Weights of a small transformer language model: untied embeddings.
Each number is 128 + 32 x the weight over its row's rms, rounded and kept within 0 to 255. Layers, rows and columns count from 0. Numbers have three digits each. The size before them is the row's rms in percent of the matrix's.

# layer 2 attention output (transposed), 224x224, rms 0.136, rows 11-18,43-50,75-81,106-113,138-145,170-177,202-209, columns 0-223
093:207106165177084137118079135188160132207117101097108111128117143184148097094136161105115162175150110100117119149132146115110109145122140098102109135112116130111142128153147103140119109137139079103167118082088086094127113094154119157134135103113135121222098147131132090184077182198141115131168095128121120200095125155106162134088106124124184163096138138179097118114172141143082169109110124114138119180121081178103133076190138129129189143128152116138128137115179142127097173138129120163073155195122068205155125149138176150116138177110152146130205105114120131114135175101133108178177044062106114128167132202088121177125170151158096117071118154147167144087160158096149113173108
100:132131106154153115150057142072151093190139190142139090125129164160122161123100121075154204145153156120114169169144114158123122083097113117153134127112149104097111105105097134114117123089198167114087061111127161110158171113168134108142139181095092129115156111090150134089123107124138135085219096164133151160126080144175164143182088118158182142156131147103179159109093129078130106150168119113100132153146136142127047207098174139114140162142101150113108180130088136145083143136160114150122150152147124161196156144080104172144120107105082092173135136133074114132140111165180080122080120125133058128124134109115161152134148133145111165080087237112149102153087163207182172140141
094:089120171127115126184143137115115144117117161158110130146179194165105123115158150114095126122102162153117077124138123119199110127118117118157144126142160149096107077146138136135134169165133124122105169052094126107144084142173126072127066146129104066120136180137094112126120198171161144173068202144075078105167150085120107159116109150168113093081166129167182127103106151120114190156076199155105100108129180092067072131155110198111120149108113100133078143137124179092127158203136160151087106106093187150138091176121099164101133137170123083139167115147185104165170131104117119110115088093080127122083119134076160180105135112121122114154189152141148096079182153169169107101093
100:130157118127130113102137137116113107112099156144148145112104085109114105157097104105085097142099081170100136156109167151151109082170180129080150147087122062111135158127174131184162172131086143105168098115140084108255134059063155168180129099130077179136167084161128127129145121156150148168161054088176142129103128072131116167120202070107159173145102092120103149124141142147123134161129115150162124140140123118094097143191151208092130180135127082109109138127119160112113113117119155128127100140070163045105167077062103137125130154109096066144121105133138123122047109147102165158148095101200112107088150148127144121127167145073147076076138126115103117153101105150116100177112
094:119168128143144174086111213151131115132150123123095086138153151110157118119083165106109137138161160131095155145189149138175168121099132094137202164131144084084145182071148139100139141176106156124159126181097101183167114143158167095124157097130089106226187180114122209115129099184142095153115112111088184122064130188113153121103103157164096149145090167131146138114094173157128138127140126146201104120152121133096066085105145155081108139169117107128126115145094151107135161095144141131134146117129121124077159052149111090123077170135147138125119076072129179120112100138075149090095134162163131169037150142109110076158151125123152143102153134110080100125046155105186124141091
091:056203150102109141133189133161091111073094167156153106110090112101065141179105166182103040124091132132160104116167126145114155140168132077154098122146122121160102143126126140163135184125115105166206167079148177105168123126214170129181159138152131137078130135133171186129170140121143134120078154087078155121124135108063149134161116076083183137164186118109104107168178113086128098114077151114056189076073107079149118122129125089055065148127197113079128106155072126147139152110156120085092133132119123119101099082115139119153112140144130125181125148099113070096120127078134131145193124113107183133151110111089126153140137150158089150118099133153135115124132133129150143147128
093:137125130098125114145134151094089135106127161101158150150095131118112088087149140102123110073111107115133166131163168181096062087161094179218161184123184114197113166162180170146130094113118160115168102113091152082122113150124148125085116087063167064160164196145199145097114100155112088117117105157136135110111123148124122134182185107132072169174159098112118168111153155093148151190170103106108158110105080105124141131105107198116157120127074127106111104117149166101141151171165085124190173130154126135112121122122141069144138128128078176172122124164103160111103104088171121119136081132079155159086109150145150084113173122162136107132169110196173116112082128154236138122166
091:127147103105112158189065098083152124139103156097118064102116163127090141116148160095124170165153190021123116090097182114150118092092129082115086168146155159113086135125089141098144116115120126152125122136083123155088101059074136168126168139096088151124110093069121114126098043075111093120167103152126137089127112147181179095121135109162065169164142090083153088103141076124145102143120141158137099151117117122139178138114157104110192076198095135123168134131099100154085116141146186107179153135122105083130174124185109142146165063100105196144103129134159121093135119132135085137066155138129059147130121098075157127110113137160181155127081177115121148124107097097078174108098
105:138094124115156110094128119169173083088090124137139147132171125132110103123195142158118115105160144119152109100131119112151144150152187182178102134154092138193078099116090092136138119097094142123140096096156136105170155109082122096163114161124170136148125126159163114082086145229119151169149109071133123058129186133112114110123083178191103176072102139129113126065199074152108118126180116105128103111159100109170177155098137124117141170112146160089147096179086084167099150111111143162144199107123198095118114153094082091166135111150101146118160127155147041160128145203187128121098150167107101104103135149107147184114177116113145075127129196159107083181169107106118155118111
090:091152213144147181135134120122183123179184102142147136152101166175118121164146137127099147106136171139134131110075104145167108137163129147166173081133109137081124126198066091069140104087166137124164103117132081116141121106164064100147126124135079143083052141138128114186138114141098136091088120078070090129117095093100131132187219086074010121106122160153072108144106123140122166100187135036108141171099141164130057158087108134138135152123106167106155156152110137149134153121167158144139126105103151093086106135113173171155141123091121119127180123133097129067154120148104105169153153183127090165120099096131137127100092153156152094086127145064124113101147103124149151113166
101:136144156120095068082131105093155099107106155133086142119165101168160131183083119123166075145114132090084132147148105118132080112137088050128071104091096119085098123099101159109144071115104163150125099134111128121051123179148198125171167145148132145105090115106104102147142149167132106169133145138144090139117116181104128122134119127055130147100074150061083163106150072172147116123167097129080154152160117098127144144085149096142128072091173105179138148188139161140159143103130135073103165175143025129196139195094190118137107133186157109172155143139098184082074141120142101124105131148173106102153131092098144105121120120133166095136146115137058209124061118138142160131121
102:102128108127115121174106131126125082142136150131106085123172163080080147120147157108153139147131145111133095120098133113070127129095113103106151095126106125167178159120117129197140149130126144118079134092160137102130141119162136126111182125131132099128095161095119039162087138136181166113145152092086102116137158121163105128154068121132140115142123168158170147121112177163171149054094169102158150063122156138152118095177152089149136090148138086091103163072096193178050071080168088162150095117105097172156133177180063073135107121054105127124173094128142110137159150102142095189083126213135139106149072148117156178103124117129119147191132102160123179135170138102055104090055
090:121046159082143085097104212133135178060149099078121128124117115134117170161128024096114114089126169167096185093134076131137170141108137111124119170133116085158101118104168126122140142119167095156151147121201151101145130148079118113145077127159113071081146151126129136112130177154169200198150137114153087146126108116117135088096093190094172130098078124124162103083128069161139145108005107085104114134137148094136173144173162125118118167129159191159128151135065115090185139078117091156147155094153150130171128185179135159171173120194118118130127126133110141095133094164169121118137135129085124115139093125114123125124129107100118120143143135085112173081128102085107120149164
105:153097165145148152109140155155142085119194122154109096139095149112162127123160126107146113140156107115195083153174133046126089175132123154178067107143112151072171164057167117119138075124103098118148153126076126137165130140129150147099095121087121175073142093100085115156130151137079141096108094143139079138168099117091122141101101129167108135196195118134134109185155168114105135140124148139096088099130100059145122107103194196075165140153134133173149076120177177112178170159166097178221088158190166180120129178063131177123124099103111156090136122153117175127122187094056138145152134130102106110106109117117129132181173155125145089143129146154114115181127116114150177105113
090:081172161134101115104130156137130097086145062150099110084111147089083090109127084120132118164107154034173083151151087177159123151143166088070111144102067146125134122162166140078101132180084099155141176151087090115102130143072106112121103135080168152077128094113109122139085125203123153131081100107106140123135186151095155126061126145104169104143122218143147140143141098086081145105156132153171099154147113131153148077174120102150131063169130125151163145162115130130168132151107118132085142102095141123127099113171119156111129118134143097163195147145140154135166102073139178197192123104099165153165063115159155077096140078101134099143114102089112043136159136120157134192079
089:175069199140066146090133093127123188100191141086099136146166087137153082146112161160084124076152109176126090108111081127097134119067148120131125185177162114118146171068152134123147105075130100072093146106128143139119072150150182097144109098134160129113147133088122147153097164156126148135120117076131080153115109190114139159088127090172126138138146144114119113134165183154133103148081046157143126097067157083188171112161107124122079134161169154101160134146113081138172122125068110101125135150199141104173157078165097110086144140162101102091136083110197112119153134116135152135126125119129181129123085177160169139193091201154144135099119104196128084139112110105119138095200
097:065126152120121161112165108082102067111126126109058151168114099085136149130051073130126111053109176158099137093116083174206183101145120136119170129119107102139082173118141138177132145106164113133171117126143136092130120092137153089126148067159129110118119140164159162105170157109142116165072075178120124152116176185141144130172133091081075091189101155115091133117097168135128124151170142123093094092147185126121115132085103180138121127125142102099059148105106149105223099100141143187145107136117145156102165108098110051147118101186110094178141115182123133134116113118114151108200113159135107181127113111127114046114113105105135136138113082084082152091099066142172173115102
100:116126119079102094121100100086152155069099135111081119167068129085139091156133105097149069096180071112127110087179145101122115172073139123128140070162119106145106062120145103083109197118083126064149098087126119148168139108139158119077146198111194070170178159173112173053123107100141106091129111175148125139179139128116121070123134093142159102124130114161101143145144079114150135132140142078142043069166140143111104158106052109101138193120138113131154089128147139173089087071107149112121122181132102098043096099131072068149108140126140109099158161125118158171166150116096124110089174101114127084159083139141127166160140125106150059155158128126164139126134102133129088115116
106:129098129099185140119105083080062131183148167133163106115157071189108130153103172155105110111182101103124116137125132151172082162173115139106106121089114144119208145174141136157141165115112138093181123145124188065157143148084115113157139103157094123165190107160123120120160158096141133102136147138136131100107073161143078163095153162116136099186196170168129161158109078160117119113168134110182207167120076191142142106102109150132132169125117205110093110067107081149093095130123146122148133117180121158142137149084165087147149060151089149098075152125146087079054130170122149059147158105162096145134168152167128151173122170154138066115108112140084098100162123106140144140169
095:123064148103154128120132115111104100119134166128154175096138172123154216073171122115162159140110119125139158056123143110163165143103055199111149144150164178105096147120157140082080154068157153157151111073174109148121151079150112126143173157098145132103107094087135118163135098128146110095188113121075128128059094102085149129155047135130132124075121089118128122123054145160150111183067127099034117117107125169100142097093131170151124154172143126130139066159123128132155105079124147122045141107157203172076146130119170106111112127169152124137123185174139129127170126144148176216085126129159129146179137133157137122150088110109147150138135148177164092121103122130160165124181
097:150125182172097163151177082162147132066122098140175086148104123147065117132107136100165188098106147125128073144086091128118036162187115118151135064120199184126100115146113169151053104164127170111120118107130129144161118097168139104141105099076104133095102141088131081145163100095135170131139116135140143109173201110088098148129138111139138099162219204105169169155205152093115108063157139158102115053092143109104085094147098061105173138110107151160151092117105038159136147106115172083125116139143152120153070158127133126108160106108082151097136126164107118173128147140082088094115121112105116111161129185102142110120133109142130093173136133109098087168126173128127132134116
088:116101093140185108132085166105143094077168142131098131114145138108107108141099065130092153092147126206089157122139193193160186021099205114126117137096130078171127136145132133181109146145172111080117120127109164136146135096094104166058120079086132098153144136152104128080116060174141116121114086165093129132169111138165193101147130125087073120099089124154119124098144117124189122058110136163126104116160149107153196167184104118186135124136114110117119159113135141111093135121123109159102101117097146120109160138088120132052150089133088098051137120105081132112149125098158165164161096092137148112065149144110112119125165113126166200096131054133114112073172147150174080103121
100:179134105115125182098128120109118083122154177135112149105086137105124134114100098127122138070136133102134131053155143078138163142091066064130112144152148111126138052156147148100142194137161136101133109118193176130115093074155127084166160181108122162103126186184132102098133230067134173180165127107155136131171118178181106115155129102199175107081167114140138184184101133166132136135105161103120130099146105116083049123120111054132113149147108151131091108128120080132091075133201143124098081146053144153134169134124147116146124139111112126088099131150176179140147073133149126114077148159158113155156108133137099178127124140103129079128138171089062165082139130172114091088120
128:085165124121090104099102112153140098128124130150156097142146132115166132080142071109155129104125147128115097111105112122083130149144127163111116191101123170155122168150078069076045103083138114103159150109169073107128087067094112174121120134109114113080105119091103150173121078152075104120171181154180121167100076106141161126163164079107121140098132100216066145141111104161061131179152161062188082129170135134131146141134132118136078127103155163157120143132147109083100120112119097110120135123129110112173078147154085142126118113092143125147174104197111091061076231090104136120094110164138132135143117140114176122118122178107109082110068185115115138190168178159080070127127
124:160134114122077133108079115061165118205174097111166127094119092137153139100123154077113138092160149116124156130155131116065106156102102125120131139085133065130160097055117143100144125161114174151112189178149167125142125141119165124163149118159147167117115116093059121146186178136088139109132158096127123155171073049166096132116061126122160091164124141105180167179069095135175151214091097186135101110135130158161176136109136075183111109154098134133150106145126138149121128168128154066085080125158106120097133116160124153076121041086137125128094142132149194055110185102157124124129150149141125117130130090178126109119125145112128133153176068082058105098142137143123098152183
122:126153181198131137134143167197104149086127099104088134136214075154162203128099094148146111172109148130093053192138129116108107120135191142080107145169165122188123127147217120166109114181108071147145166110121147136173060130154113143084129081178146122150113136108151141189134097087158130097099144068144104130132092119133133112089098105146113107121147148084104144148153167165134115136072150153123147114103171137133123026147086118124113131149129098121110107150164161156167142131094150113121182151108127192125125162134147129064094129137142157072158158104114151175067187081134119146133134113142175183056190120111128129161115121100146163114148079099131152132162127078120195136101
115:160140070160136174138113084113084093117147158127093150151104117122196154092084123113149123170128119116153192113127124139104105101101129140087150099139101152152081177110132081125100155111056109112136136105138127115132156132129118144157068115140160190068092114119214091163076163128094147146071138038130159143061190135145146112152128191200109144119124085177122172160139101092090119127158083115145115131152166113125140136147089176146115106194183071126147132079164091136138139082110160146169090181120139146083112166186088180100161159122129129070129098100090109195184101106116127158115129158154122115123107148126118121105162133168105205095082163102196104134139078093105145120138
116:061149103131161151135136100099197096164138131100113119180156131176160064173135143166132127139173110072092161109114101121134162185125151098234139120096152107156192055122092105085126064146141133152127119138140197100046131147148075125126109167140144121136153113146103146084128152126131171154099086160127145120156175144077140082093175123095105102104064182106118124091116099143128111131109167101114110120122115114135160165068158107114097122093115087169140103189087104163205155131086177120147116148168106090170092134148140117107140210165088182118112080162142104119139150164094148068038165122109155136143089119100116073149120117110113095151153172128105123144091142143129094131134
104:133109075149094126156101060085135103179139103131149128204162170152125151142170187083127124151173101110145105123103164128101125077125152141110156167091119130128155123192128142095106096118154129142109141157110154081074141105108121148059116172162202116126119079132132112167156082092084070097113119137144125106124069083181092109101135103073083168077149074159105176114142152141160156154167143180127097100130096108164134141086140161143115098163082181153091063143133097095081068099112153189113151098109124154129131169136152167130155158129127138061112196101159105123145135133133152128134195089195152089137068142098109165143116127128182089075075146113174070101120143129116102062117
116:167098137055140172130143087077146135161150081139099110098152134136077104132076163184121126126119136124106128080112104107152103139063084140122169118157157098172099131151112164077093137138138097146099130151111102158085163133071112141133156093165119099122156082125146135098160172117140076150149151110179110106137153119208151091112131131172104112029116115114165092093084091132095127126186068165179202146115128164165127125163113118157154102082067106116168165129127159142112131098120146127116139089139166112101199126098155135162100159119130099138166155182126082161185070170104164119066181101140105137186203170113158061083100119072135069101133157106094134139108115127079126111099
103:077088117140113122093125112181076171146190165139132120134149161176166094113127139191177139124121110175092135153111114107206110142103129132097136095093158175084145089130107093129133122156119104159099106115163116121077184125073166156167164105180106134141096036110131110186099182105096110100109160175141078144100127130102172111126138093107101164157045149097169115126123121110123128090140104129153121142141137075135118145162140076177184124141142153152116042100085089095110117204097119116116056137155163114102064157106109142138118159132107167091058123143205148129114168164117148088107133085126161145124181143148103088110124148118155184164097151118150162119136149073053162158146
099:114134127119063053126152085144106151098168127117077139086121153076130114111115203149116164114114117143145129170081107098117112091136131161153119117138190101083173195118135132173155156159103149140096132063113124139097118157179119109048153185130148152116102119043131130075143135074141114088100047198152106097123121158083102138120161158111101141117143137083106154141163195181079148130179187111089112145082098119160074081094168131156133150138117117107159133110093121134088167124124176097106149111116157135121087114099147123092169139151158118136165149080150103119078114185167122113157137163182107118156101165112067083159104118157112184133073183156054129097146086113109125123179
101:132136078135108122169119149088147072070088126143136121131169107104120135184097140133166107150163109172101126154168114180119090122078137089112100185076092172091146126153108139142143090150132097111124064188109076125140137121100144091096112138106117149142139105110117102067103145119145123143150171149127157132180103179213182106137131118131092093087133090056102106140060163146215116049090084118125092111120153104149053145086145168168109084125107126084122152111086118107150115089144123117175173124082158103112186127145127144104092161127136079071081122152074178063190169129102120120147132097138145089166082036120146090126130121099163101162086100135150134120075129149111109090125
101:174078097097169161112148123120084228171162147168118125106162114158119127140151107092053103104113164122166150115129092155174175137036090126169060121131145119174117120095094154103166162176094126130189109114122170168111085124130127119107148118134130098127112099203108116168069195120127192135124166072174150129107120123116114082109108172123178171117092148153121128133182105102117090161115126168136169106166129100160128089141106097123131094131134171122091091096139115117143084103129175069125090160086124077141167120144110132080133115152173086144023125136114186150152085112117157156168158165091185142114136172138069097198144169121105114111141143093158128101111172143137147098140
093:146107134083120113144098146089160153123175116109191130089052115102140128131141061123125072152139068135112098163159147161126157154100139131122127121113102076121101115150134094137094171162153125079151117126125098125121151119133115145103160219137151124147185074129153132108145113048188122103145106066176177152149119163152165118132104162154093098140110118139094131122154155155140146135108113149121071118159144096110095113090197093146112129156146156142169041141091080185143100174124133203191150145071172087126165062130158007109152157114152097149145112104091171121156185113138115154123164153132112171083155079127140163083130099146179120160164073147185148138158174121130123123130
102:133091122093165097147093116156101159136119032121073102084156128141151084165167095144091191116089130144157146119153175179155146127125114132107085100175090138113111149168060175044162144127195137197143190148157193131083133156112190125157138103137134113159152123148143140076102072082117097109118142151119145168073133187113125106122171196161111111110142132136158172136122131074102096136097116113153110145110119045108109113109161112118145172093151147149088124076171106153125147085117112094123099199118117150099152143100156063146110119148158163128181139105116147115142157116108148151141105163081152136132164064143076135138164199140134152164105116100186166084079098063156132147135
106:135160069102108094121100095173102118172135108118111168135052101156087104121127091171155081169124104145128142094133169128108105160186105157120123112165126175119125098117145102139150158108137150096144079120099102123148158183178133145101055121143129143105127161120171078135109173182164104142158117121129139132151122107111163067092121075145178103097144120143086077161156125081149110141191187100106130145107148178171188155134125067137143071116122087159088154115140170159108131163160103117144058142108112122145143094160101174162216104084178110178098133069126095050153101106122124148144096129168169122099171150169129049105157151128074125201147119127093104105142114087084136130048
100:102125128140159121156055089114148163170166118151052106108141136144143110085147079113158215170101111114065184187107121186180157123086105098132103116066102150060118130148108127124155116112124199115130106143208159172095058052095124066166075135088110119159130100133114127148154144114156140132119140176117090148107102113160066133088134158135117122117116144094109090118093145121156142154172070104186165112162205169080132134120134079164090097124093142164109188105126096111120171103154131137124091104170120138123127109167081067139083140105124080163074088140167149132106137166174139202122117123153154133142101134163114086138167118107139108160093109076138142143122110063134104126124
109:126104079134142151154149166067131125131113109114123146154140155121092136161109165172149109121171119159141167153116082088148117197096120102110098138090114105102131151144119111060115096099135171088156125123162175128134147138140114129037075099205142151099128214117168124100098075117175130074197102144135125099172054123099114202085143163146150117137189039128087173156128097129190135111106147109115117065129145148132123139171125147138123107134151181150101164142074101123102103125123152104106128166167131125178109197148128091142069148149106136124100165137103140151080206095099122138143117097204125127158107185133101181078115124185159110171100156105104127129184119138086117074111
091:122071203145165125140096103106157079079101116099070134116068151146075140100105159148153187126169170061107141106140167142151126116149152099114133093118111155115162155153150174077119167137105128165127194209179114098112148117176176101109132076118069156129134145155144090116175171143124140144137150125125163119157104145135143156157132101090142139183131101152173156119140075091073142089076114151091162105127120129138131171147151112134143087148138074145179110162111147161146105112173085112150122182068138166033099155082151182106142147140092126202123101159138147151176084165127174115150059160118086108140112116157135175107170144117148108163188167110203112126111123137164095181146
099:076106150106136097191087153172063191055155188115116154138075175096093169105139115070159127190122100109095155167104098065116105123162132157158112098176165126101131131191128142142108165132101182131122154098136102153087103151149089167147147113116119103091113153130169152121144103088144164109111134158110144107138129100128125140161203157132076160157133110194158084144160115092100073157154136141113129092133110105174155156171065137081149155176124110138171098119142086071150164100124134099122106103095143164118068138161110145185168146094122127120133127046163107147063071141100194097081130072111136132090132107135120125122100130116080135137146122205149199179117143126159081085115
095:135092099120129157148153089094140110133109077158179166120108165133094112095119149170142151119159115160136129109163140182131113071159156107125118126178157168129150166158104113118117123107114168163112115167129098104141184171081150142172104149068180167140135080116160094093153058172069104129115062098066092106063177111101104125108148121077099127098108123102144128130146141165161183119053086105093085170172076106131142100123219106107097138113156047122131150111146116058066178089131082087131092097120159107108098135094141103165126114137133161151115110084139085131077189157120132136103078077145116092130149136130083132072149179145091116172127098131100098122200117127108089176170
093:140143137140136136136143151151163155095122088124089098088115137009124123143145135155119110096134158114151089130076149124124171145086133154148170176156190150131153182113092118074170059131120131155096166113074104125099140091136131173136142098179099118121101132121090140138144080137113069094105083144182124087136139116053102173090126064098077180133049130051154062122099139171111066180114106159128137161073134140156141173139118038141150146167144179115164132149119104126102100149141116078163173084097122090118148111131075175161128087105127143113080140180085087086163111142149129146139130158154148108150108106148123141159082080122095119120123158115140217169157160104105139146111
088:169041136141067087114094114107115166154101149156184152120178122065139130109103171141138120160170189129153142123136098134137085075098111152126114158131143138163130139091163077127113127160158157125124180143117095100143107156140100102137064150176116161103081184134202121142141149100124101210128147085144150177147084103084169175121153124120142129150114129175075108152125085067092119126166121131179160145120130100156077128095108090083124053142080166138183118162184089082133196189158153089103163115093161130164167110132132134148182096161123059124140147087146151126106093094145098130154145090128086137147113144129158133114169081086069091132120060178080086128161139108137116095164
103:124152150116143137135199134125114140174125183142110180100176115080194139133182158169107136098096145145156132152087147121112109102124130113124061165108072153116116120129151173153120185144103123118110138081161147100099089137131116145209106084160110173091135099142156112171159135135113151139110176168109140159116079175160079123188136147133143170127136089163128170153104088103066130099083094116119179183049098112157170099143118142129095149132112101052153129097161175109094168124152109133107179189146128161107172111083096172085098138109167106136128124198138113123068194122144140118141101120114162205160160117138097078186075134099138068088133121199189099154111127170126123141159
097:144154133152101092107090129130141200170095157108159160169151115190150156164159129129074129121195098114115117105052097103113111173173159169091132152134126187092125092069098067136114140143130122166123096159104126074138146154141106146097129192136158123188116201096170097149119079172125130116141141091104119169091138136139114157130114137084119151176154152134176138143113121154148176101098156149125112151172102131097094141087147150146129188122155164099106035176102120150153117170113179163129150105116119078147095189174124228121103058105121121133116107074191161159130118142139111098115132119150063068064128171135178111130150084124145199116101123086128131105149130119171126134186
093:154156113144184083137147126228122165184121098156094133111166103137162150182129125099102112129097124124171142140127149149145167086117167129145173165171111123141157173094114116184148134153136108133106108115096106147198132100129143156171061148158060143154101157124074114124172151112084136119125164120116163149050166108181143100144082136148099129125129147107159094061088103200084132095121152089112127126151096114141126168091101187066079072114190125082122108092164140114157125089123121130074169054146158114171161149128169128133142122133099094153200126124101073095150107158115133152125084126121066087132079068099190131143143150055140171122151095143155099120097150131163101155070
092:121170128110065146143096179155123127158163161141170115132109124113135170093182144099129119133089145122205129132186131143157149159105128102127119173140143086110115119105181144109199160132198159139144105059101112114211115153134144112147103157215129149103063152144138217188103142117152093090114090113133148082152172113101157104090108163158077160118130118083127133124118098092146150155084089165119114129119141110159182164147109112124134112101115178195079124194125112152184088127124178162150141134185169092096079130142109120155053179067142182066114114132143158143149118085100132162169213117120131107128168156145110150157166093122125117147185104101099115132075123105164105133123
103:099147152149160136097186116128098177123146129155136121069101089122132120150124139170085133088070141109138095073123167094163153088111114115116145086150190116111111149145155184097143132134145102123147121163149137199106118134179093179065111150130085139112175153085110173144190080086116123065085155136127112135111146126093169133107191094132145121137142158129115140104105173081142117097095159128129208186126168118069100120120161132096142086119160112220139122128099152111105096109106107154100120110123100134186148184129143112184163099110145067111098117127142157211182106124096102194127160237136124144093162143126107130122102113186150174123078151066193090120130166127099168144138
098:126146097036150071099107162122090120111072131089094114101084090097103097170084155141101111100101069182147177110112126104152136178118085193151177173064112140126129148091103132201152122121117109121115143176146165115090088120147118173157111160131088151113079145106116157078117127151145137210130185169182121170170153174156170205118103198131105127145148094137113078111125135157155132050169148145167121095109087129191134155111119166136137095102163145146157103159095139109132169216130128125145131094194137110111156066160169143121078155137086141128141132159136128065122119127116103156191097100116143101126102116175142122107119109091161155159108134182127125163101076113096106099110
091:125163128139138109142128174125149109151096099119166158151098118111091166136210157153128209101129111122160144162153079080079134155117128132129129099140112179138144125104101171117135148122172075180153117172178080178109147091097093125084156123118100083121064146107132106119129035110128145060156139163179147140132176088140133073239185106141138110107112077141130126105092149104161171126064158083107134121088096130149143183129163161079111105114074142103097142110058154116106163110107115081080183119116165154097143122109227099149095126082118110155159096112111139143131157126097121166133137077098135122145119143129106126094175146114158147127138146120045095199156100178104128094130
090:111094157136101165142124139167109131082130084093146121096084102124076180127080100144148125065147089151105110150212052123102110161119179150067102152127087105101136100199097120130128126121098072054152149139147141130112139168076162158106132122111147119134119126121144158141210109105047095056068152120153136097157111102154163103134117178146124177136195143118118084114145088117129141082153074182125133077139112136116141158162114109224175170105119183093106167080118112091131086103162093131114186113150075126115092085152119151130143150159120122104133146098070155129166103124154187083145146094123168120151147170116157111138097115142129140078128115044165118149138130070110132164153
098:110147123111122096161127079148105103072127136182124105136139177123139084074084120115120135168159110044121143121117116161127154134144128138127087110130159109133133100086108141131144147098098097123190093123123117111107164169126141139094176078097147112187114119201076180103104095143092182106142098135135087138169136078113162154153169076132085109164077137043185063119094116132124129103155119119142075144190115121109102183149131123105174140139112074153148125168099150145146130152077132130117134166072119085115132116132147164154059107143128087181169165155139164164128110096134172162128147164124092114181145106169213187056139117165077191127110131144155225117175100123157098176153
102:114127104119091129163106155095136151064112143098101192141091102152184144154139141101200106115166150125098103113156144126048152134108139149120103147136124084158188132140137148104180086126106156097140079116149057106160140142148096115142154101130107085114127084091129118100082084134111132198161135097170145106073098158077136121153153089174148106117066175149145150095146156154121101143160173132163057194143172142115084125138113165084129173120169123163110126088124072079079045104070158115143168154062145164144131092155123097134156144142166171106112099133102109109114114090170089110177117196116151168124093097207110192112063154112096074138166152119133134124124152143068116112154
101:169132179122102130173095116111175099043074122103174115160123161143136166099135136101109127112115165119155131127115152146113164147140114186147153129131108123098150145113087133110119142116138142147125190138161122160128072125208157158132163147107116077174115102127099161139131142125175097187125114093148096155175092125112087145107141171094162097103122097161088088109119131113154088142132149166145120163082164200189105174084155155094073184135142096131154184129151176165160134123138129135187193130182046165117138049167131069114167100165190107105126120083131159069152102188119100138163153151143107138135130098153125198194081138141088131022137131088100143117130123144131132098149
# layer 2 attention value, 32x224, rms 0.0819, rows 11-18, columns 0-223
104:089146106080121171140135070102105094102180153135059089112143162163117092104095136127191168164129149133151084134050163213155100120060115138150135100182145153155110184159124116185145194079093124111162147084142133150160151131090090124079191123136109113149142160137091097128152103166142130104209097160119146070105147165139099091107105033111149110104145094183131122207171124135139157166153136125109164103182172130116099091194144174155122158041105104129111194109119157149136143147147170110126104099091164092140114055084115139124147143146143128139139140104125141159120108131143074110125138118127124138127127095187129165134089122146158084081100107112066144158136154143164150153100
107:146108121125086109156150140119127112096103131164138109124058087098117160130117138145136187138100110117065168145093094091160162183142044100143168066133039124136113072076150160147097117154108157104114174106157140140105112127150098170142162065115135094170086134155165097137070130071184110157122162181138151132172154098126151116134129090111102157092100090157153146132124162113098116096126100150179129152114134117034158168160152136119151140072116103095143101185137106144161083193148191167158135125133116156136113183181088144126099070137147110163111078155129123147186077167110159119095131074105182058134133139126098115153085070089141152142174081195127150116131183128115126129157
102:122095105143095187208107134098145081136117107144135094124116146124121149084120145091076062133122075109130134119085149139165150143128123153113145116102146089137156098129239106115073062134129095175115122183192152153160119151137117165123108091096096089149130109084181160138093116096087198130164052123119164107133105178194140137142074128131102121140153127162114090093158149141166119108110124156150142040090065158139098055104077104183109137100116158135111092144105124163130119091145145176126150164177111156121137093139059146085075079120146187162156157152185095112087132152128161129098127079097176122189159123178106142119119088146118136139128140118082101122103166117157125125193
099:159161138137111132046167116178057138187109126119132164156154123165132099149113127083141158104151196148155145123134113110099116152181134080135092180133103114113078116123169141109129082107143135109169182174155104232165113129119071149153126155125132122116195138111101116110142165134118081130149124087148123062171119100155117125152111124075129096123122030168075033068166096148078119155120162138153134144175154118138176146109138140136130136135133125127130125114179101145094173122139125149091166111195112172096087075110165090112116151109177171148098149138062189143181158121121109131136105210099096121126130102157086101146058123175187091115109145129170129125141141104175145147130
099:147110141119142088138078069148128124171099071126090089132159081160158128086119111107193163106088084168152095165157137116107082120103105137067131107131149096162152106141126133140150158097133126152059181146114129095106180083092109069124124189109143130148128177143191119145060091187110142124129059133110091135124105135113101072116115139129082095131130195084126124142151149170118092075135156073122141131132151132139114080112114187133059121118107142085081125146210098162117091126080170115102169094139087110169116126129123147084119162198133140179187087097179177135119162120096086146100191096166120111146155116156123112090117162134123153149112144118166103160165128184069040113137
101:189193148146110098060099096119137178112119112115157139176132163078136117106130176102144090142115083196124168167097123122118170136128173097156168145141084197154129201184096115111201156201085128177125122172169120123138114156112126193136156139158089130148067192096116182113174130137118079092127131170106156128118154099081110152151135091118136165125110130226073126122174122156189142148112167137149124171134172096130104140144079127149124079176083107117083118119159112137106109083112117144171171092097161130073166110167111100135097167167093121113106128149093131108117145150140118038086118142101139180133143094108137175129128144188157091063171117101128122124146114127096100137119
101:134142090153082169074127096171145084156096142136144121078117106128124139114104097101073133129106104117131116119173162071086188092143077101154135090156119106094079090087137138144142119126075077115086166140160158136136169115129120100113182165133129163165141182071148124116149144094094098144138117123122122080164120133125102166109111116099133115093098174164139135128187150146061053121115130180099110166227144141106132110097105092136124123081098165111126150081147119158145115122145153172138120153115096075099228094139113148158115119126197145131121088118119145226162126108139118051110180135113171136056187118102125115123114120150203121106139076150093205181087129092156098141150
098:121169185086137070092114091109121103143113133152181081108104164161137122171140145128101149137145186155123134164188143068139116119096090160155101100142064130175114139108164141138119115129082170130113147050190134109128140127193148089121102144119131120159108106102137167137108123125159165157136144072165129151107137136078139147157175087118089161141144167143093061118103107097096135197125119124097142142152146126103119102162116121114116084082158158140055117100137120132066102194166058091078154132149128140140154137106142153129065156158104179097103107114098125038078180106107079152123182144123159162062126121131098118114152122227154120183095086127168111124048140185104172130134